{
  "norm": "layernorm",
  "norm_place": "pre",
  "attn_scale": 0.177,
  "parallel_block": false,
  "optimizer": "muon_variant"
}
Each number is 128 + 32 x the weight over the matrix's rms, rounded and kept within 0 to 255. Layers, rows and columns count from 0.

# layer 3 MLP gate, 320x128, rms 0.372, rows 144-160, columns 64-127
[[ 98  80  64 119  98 164 127 123 155  82 173 148 131  92 115 159 175  65 130  99 126  50  94 178 130 175 160 121 142 137 159 120 186 135 141 135 150 132 118 110 155 141  94 128 109 116 134 140  99 127 207  96  97  84 138 110  96  45  99 192 106 134 117 141]
 [157 122 101 185 156  96 148 168 121 195 105 113 125 144 101 184  93 123 118 135 158 154 152  85  93 118 128 128 142 100 109 165 105 184 188 130 148  72 142  73  92 164  98 151 116 157  92  74 128  83  78  57 213 110 131  98 153  83 139 187 141  95 126 112]
 [162  97  99  74 170 104 153 183 157  91 180  84 140 169  92 127 172 118 129 127 143  53 103 128  87 104 139 195 152 126 124  98 129  93 103 197 170  76  92 119 151 151 131 222 128 128 154 140  97  80 190 148 185 112 123 180 182 115 147 108 114  88  95 133]
 [173 101  96 159 196 149 164 153  50 179  63 169 109 128 173  81  90 119 100 140 136 184 120 119 139 186 173 104 172 147 116  47 148 155 136 132 122 130 119 138 146 129 175  56 136  92 181 136 104 141 156 124 115 116 151 143  93 101 127  93 187 119 122 130]
 [ 68 115  87 101 178  95 130 152  98 171  95 134 135 152 129 105 115 141 114 108 174  75  85 120 101 119 174  81 105 127 103 143 140 150 112 117 174  74 150 111 166 156 101 145  48 147 106 178 130 127  54 127 137 160 150 134 121 130 154 120 115 149 135 185]
 [165 155 103 130 132 159 112 173 122 130 105 163 139 146 157 104 141 123  67 150 152  89 154 119 129 106 115  85 172 196  61  81 147 134 104 133 201 142 121 112  69  87 138 118 163 177 114 121 152 169 155 153 163 144 115 146  77 178 190  95 113 117 104 118]
 [145 145 150 142 139 138 147  99 119 123 114 181 184 121 221 138 171 109 135 129  94 101 144 156 154 129 121 122  86  80 183 113  89 122  84  82 162 133 162 117 178 133 125 124 154 109 129 135  98 156 131 130 135  77 102 134  99  99 161 114  84 152  87 117]
 [146  90 130 102 125 114 120  77 116 157 111  97  98 191 105  78 179 123  83 123 120 113  95 181 106 123 133 128 146 176 165 102 142 161 138 162 151 102  94 132  70 129 162 127 142 160  42  65 133  51 108 101 142 142 151 158  88 119 180 150  71 190  79 159]
 [ 77 175 148 175 116 158 111 141 144 136 122 134 165  64 130  95  86 127 100 109 168 142 120 152 106  65 118  83 103 165 157 133 134 117 161 190 143 106 128  74 115 144 148 157 139 138 157 112 171 115 100  90  93 149 159 154 135 136 120 122 125 141 111 121]
 [136 102 174  92  75 146 101 136  86 181 107 132 146 214 175  96 110 152 128 124 151  83 170 127  84 137 151  84 153 169 101 150 120 157 115 187  95  99 124 160 116 128 128 145 146 121 197 103 110 123  99  97 180 120 190 138 137 146 156 175  90 126  60 179]
 [ 79 190  85 170 123 143 140  49 141 153 167 164 143 183 116 198 153 135 146 143 136 124 142 112 130  94 145 123 134 135 187 117 172 122 103  84  66  99 164 149 150  98 147  67 103 166 154 153 140 168 138 181  82  60 117 137 118 114 178 144 135  63 112 138]
 [112 128  54  80 175 134 146 174 108 123 167 107  91 145 149 179 165  93 171 119 160 148 125 133 183  83 112 147 115 121  96 148  79 125 121 125 122 154 130 110  67 133 145  97 129 191 134 195  81 130 183 124 136  79 136 157 136 141 147 144 111  94  89 148]
 [ 80 174  60 126 115 107 158 138 111 177  95 132 190 106 141  81 106 156  87 181 164 128 120  74 108 130 193 115 129 130  98 110 102 152 115 158 162 186 155 118  94 158  87 197  83 138 131 120  91 133 155 174  89 118 153 130 136 128 139  70 199  82 217 126]
 [174 176 111 128 141 172 132 114 108 113 142 132 143 104  94 134 132  69 114 155 157 124 123  91 164 173 160 102 120 113 124 194 116 146 125 155  70  89 122 156 148 160 115  75  95  83  75 137 154 121 117 116  99 144  91 138 128 132 158 157 176 131 148 124]
 [149  89 112 116 145 183  61 188  87  52 119 166 113 174 112  92 102 129 130 153 133  88 108 137 139 104  79 121 147  81  76 103 183 116 131  38 121 157 117 146 165 182 168 179 157 128  68 106 104 104 131 119 131 116 146 152 100 127 157 136 110 135 171 167]
 [161  88 147 120 127 123 172 177  90  72 153 157 140 123 101 160 122 124 145 171 101 153 119 128 161 115  86 166 101  80 146 151  90  97 143 160 150 128  91 172 110 121 159 129 104 180 141 147 146 122 123  77 127 153 128 130 167 147 166 156 100 156 156 159]
 [155 152  79 107 135 156 157 148 139 163 169 118 128 101  51 144 119 192 117 160 143 122 133 120  88 119 132 156  74 146  99 102 169  81 169  98 144  98 159 172 116 112  86 102 147 113  56 149 126 148 147  93 160 165 191 119 129  70 104 152  62 131 116 102]]
# layer 3 MLP up, 320x128, rms 0.392, rows 144-159, columns 64-127
[[ 95 108 126  66 113  97 141 167 140  92 110  96 117 205  80  99 142 126 117 210 123 126 136 168 123  63 124  49 191  84  73  88 156 128 132  94 132 162 108 179 174  93 100 146 158 130 119 132 168 125 117 113  61 152 132  77 169 156 170 146  74 126 176 117]
 [148  80  79 133 120 158  91 111 134 172 145 178 175 163 174 178 137 168 147  91 158 106 156  84 149 143 164 154 117  88  49 151 103 139 151  98 155  87 105  92 156 114 133 107 128 108  64  93  87 130  96 161 139 143 102 139 113 159  76 183 154 154  80  82]
 [132 146 136 112  41 144 197 130 105 143  79 100 144  97 176 173 117 113 179 125 167 135 108 141 127 147 124 194 107 108 137 135 124 108  71 117  88 120 145 164 123 148 176  99 185  68  94 174 171 145  99  91 138  95  84 114  54 111 122 152 162 141 153 171]
 [129  96 124  86 180 128 113 109 144 150 179 100 145 143 115 141 150  64 139 114 108 115 218  77 139 162 145 148 122 154 141  73 162 128 130 129 122 127  89 121  82 101 106  82 114 103 166 103 119  87 185 100 121 127 144  93 147 126 116 100 129 174 131 173]
 [ 89 119 144  99  70 121 119 128  89 135 155 137 141 131 134 141  92 129  81  91 123 100 218 174 178 189 126 149 136 101 157 154  69 164 141 146 157 115 201 125 109 126 110 133 124 141  83 136 124 168 100  84 125 121 173 117 151 136 131 159 113 105  92 113]
 [ 91 139 181  88 131 102 172 137 135 150 136 183 128 132 167 117 114 188  77  74  92 180 135  84  80 141 135 159  91 162 131 186 172 102 147 156 126 130 196 163 104 134 122 113  61 114 130 181 102 133  78 105 124 168 163 185  75 170  89 122 167 130 139 171]
 [115 170  90 130 119 125 148 133 144  83 171 124 162 126 175 187 157 111 118  90 116 148 153 182 125 117 109 107 134 125 146 103 140  98 102 146 132 155 103 123  49 135 134 121 114 127 119  97 109 111 118 154 181  65 149 110 174 146 155 104 141 116 154 135]
 [130  89  99 101 149 158 118 140 153 140 102 142 160 183 120  52 139 115 112 204 153  64  75 112 138 138 107  98 138 142 164 170 177 112 158 147  63 123 135 122 143 156 133  88 129 158 171 150 182 144 152 109 103 142  92 119 113 114 100 162 103 114 119 108]
 [ 95 144 120 179 102 118 124 148 176 122 120  50 122  92 137 140 110 148 168 166  80 131 132 173 121 124 137 200  60  84 132 182 171 111  70 141 146 135 144 149  76 179 112 118  75 117 126 115  67 107  89  97 172  99 102 176 129 137 173 101 127 130 135 112]
 [131  41 135 132  27 125 144 180 136 124  75 142 134 102 159 122 116 124 125 144 127  67 131 151 159 111 133 129 119 133 126 120  71  92  53 142 121 134 133 137 101 132 161 176 103 172 163 114 157 103  93 169 132 139 135 153 125 177 154 119 150 157  93 121]
 [135 116 160 119  65 105 159 138 113 112  93  88 135  98 139 165  79  66  90 154  78 140 171 135 109 166 200 156 142 153 152 158 172 165 141 155 179  62 170 144 169 105 142  76 119 100 119 114  92 100 137 195 141 147 109 181 161  87 102 113 156 147 141 143]
 [127  96  90  98 159 101 132 140 139 146 124 112  54 126 131 150 138 112 139 118 144 167  92 156 123  87 164 105 180 110 104 179 198 108 159 116 170 138 116 192 101 146 173 130 105  69 163 133 183 158 180  88 125 118  96 126 130 106  74 143 163 119 135 189]
 [ 95 128  72  74 161 105 121 138 121  76 100 134 208 121 170 173 131 238 122 133 198 152 114 148 114 185 159  65 107 153 158 155 115 104 122 175 105 119  72 128  97 168  86 113 147 122  91 112  96 145  76 121  95  63 175 122 152 152 146 110 114 135 108  96]
 [110 123 124 138 102 128 175 130 115 189 148 109 139 134 138  92  76 125 122 121 110  73 161 132 116 157 107 137 136 142 168 135  92  83 141  85 135 103 162  80  90 118 143 101 119 118 176 159 111 149 100  75 181 128 174 130 136 193 149 191 127 199 133 138]
 [ 79  82 138  97  93 161  85 125 123 100  90 142  90 188 118 119 160 108 107 160 165 131 150 166 179 157 145 145  73 135 134 113 150 119  87  73 121 119 120  96 162 140 127 164 124 145 144 169 135 108 161  78 123 226  86 108 144  71 135  66 117 147 175 169]
 [ 85 119 112 190 122  91 155 161 142 216 129 173 143 124 127 123  81 170 147 215 118 132 115 146 149 104 188  78 129 169 109  77 109 162 116  65 123 138  60  19  63 128 110 181 135  76 112 117 180 168  91  70 134  99 164  59 186 139 104 120  84 137 109  91]]
# layer 3 MLP down (transposed), 320x128, rms 0.686, rows 144-159, columns 64-127
[[141 174 134 109 104 104 121 134 170  91 144 154  90 171 241 105 133  61 118 147 159 146 138 133 105 168 117 180  73 141 111  56 178 133 113 140 144  73  81 173 108 124 106  80 168 137  91 144 111 164 130  96 116  62 129 130 122 110  90 149 127 147  61 146]
 [176 211 111 111 135 135 172 127  96 135 126 145 115 131 138 192 110 103 184 134 127 106  83 104 179  69 115 124 173 161 146 131 148 106  47  92 134 134 103  98 166 104 136  83 129 140 117 170 177 105 166 150 163  96 113 165 121 105 171 161 118  98 107  96]
 [113 105  81 126 152 131 139 104  93 101  69  99 131 146 169 189  51 180 120 136 144 139 186 141 149 112 139 104  98 123 162 154 167 155 135 186 181 118  91 153 106 123 144 158  81 133  70 139  86 129 132 123  96 107 119  79  75 189  28  84 147 148 150 120]
 [118 132 102 131 107 148 127 155 136 170 120 193 116 141 165 166 107  81 131 141 154 133 144 138 141  96 125  78 137 165  96 129 134 144 150  73  76 141 148 137 143 165 192 151 137 148  93 133 123 105 186 121 133 156 167 153 122 102 123 150 145  96 101  96]
 [111 135 133 140 139 118 159 168 183 107 160 149 149 120 104 187 133 182 172 129  90 137 164 126 130  81  75 118 168 202 149 136 119 155  59 130  87 116 117 186 136  93 138 174 121 150 152 101 125 168 222 121 123  81 126 145  61 133  81  98  78  68 120 126]
 [171 149  78 122 155 112 163 146 145 121  83  53 116  54 148 155  90 100  34  92  82 112 142 118 150 139 138  65 149 132 143 141 130 161 180 111 111 113 112 130 126 130 138  85 156 211 203 114 140 119 101 142 119 155  86  87 112  47  86 140 141 134 172 156]
 [118  68 145 107 126  94 101 100 119 195 113 102 166  33 152 174 164 137 132 131 133 152 161  94 171  88 167 102 124 118  86  95  75 102 152 109 156 102 124 113 142 165 110 138 144 101  62 122 133 129 143 121 174  85 148 143 159 176 117 110  89 166 129 109]
 [122 110 173 160 170 103 110 105 130 109 106  97 144 118 128 181 121 109 134 146 103 140 133  97 133 159 136 145 136  91  58  82  74 127 152 154  92 142 142 144 124 101 136 179 110 157 151 111 164 111  97 165 126 112 155 106 135 116 145 187 157 158 163 145]
 [ 88  60 137 142  79 117 107 123 119 156 121 117 163 138  48 102  58 127  95 196 117  98  98 140 111 155  70  60 133 154 150 138 115 121 224 135 129 115 135 130 132  88 170  52 169 134  93  90 138 144 157 105 131 127 122  87  79 141  89  99 182 169 121 119]
 [122 148 105 118 122 165  76 131 161 162 180 122 126 115 130 178 139  95  67 120 161 182 180 163  88 158 113 135  58 124 126  61 142 144 115 160  84  99 144 199 106 112 103 130 107 208 102 133  66 180 134 158 169 169 136 109 133 135 117 103 134 124 107 104]
 [137 142 220 145 180 153 117 139 133 151 136 106 135 126  72 129  76 135 165 120 154 140 107 135 138 163 143  70 189 121  22 106 136 205 141  89  84 141 126  91 129 138 145  89 114 141 104 116 139 119 160  50 125 195  99 154 128 104 144 140  85 137 131  67]
 [ 85  89 137  71 102 106 153  67 188 134 120 194 138 101 127  99  47 154 176 164 124  90 134 167 161 101 170  70 125 149 175 128 112 109 143 144 132  68 155 183  64 123 100 189 117 169  89 173  94  94 158  98  96 140 112 115 154  66 169  80  61 107 118  90]
 [ 75 132 118  79 161  95 142 117 116 158 169 163 113 135 123 111 117  65 103 192 158 142 131  94 135 175  58  72 115  80 178 127 147 193 110 131 100 154  96 146 101  79 165 155 186 142 111 151 122  70 108 164 145 142 157  84 136 170  67  56 122 121  85 185]
 [125 136 138 114 149 116 128 181 138 148  94 132 122 104 115 114 150 174 112 153  87 168 143 190 115  43 153 177 133 131 137 112 154 144 129 105 164 151 157 127 114 147  72 137 107 115 155 134 140  93 131 136 105 104 121 110 135 170  72  96  92  89 148  95]
 [ 72 110 159 117 117 155  85  86 157 169 119 104 154  95 135  64 129 135  94 126 125 132 127  81 124 122 160  87 183 152 107 137  99 125 141 161 130 174 116 126 121 143  86 147 156 157 130 120 138 134 157 152 152  45 169 139  68 128 131 124 128 150  74 170]
 [111 185 126 133 138 104  89  88 115  83 157  92 151 153 158  88 200 115  90 142 180 115 173  82 165  77  77 110  60  83 151 183 119  56 122 175 110 151  91  87 104 131 168 173 102 151 136 136 145  83 155 104 181 117 112 184 157 109 155 173 165 126 135 146]]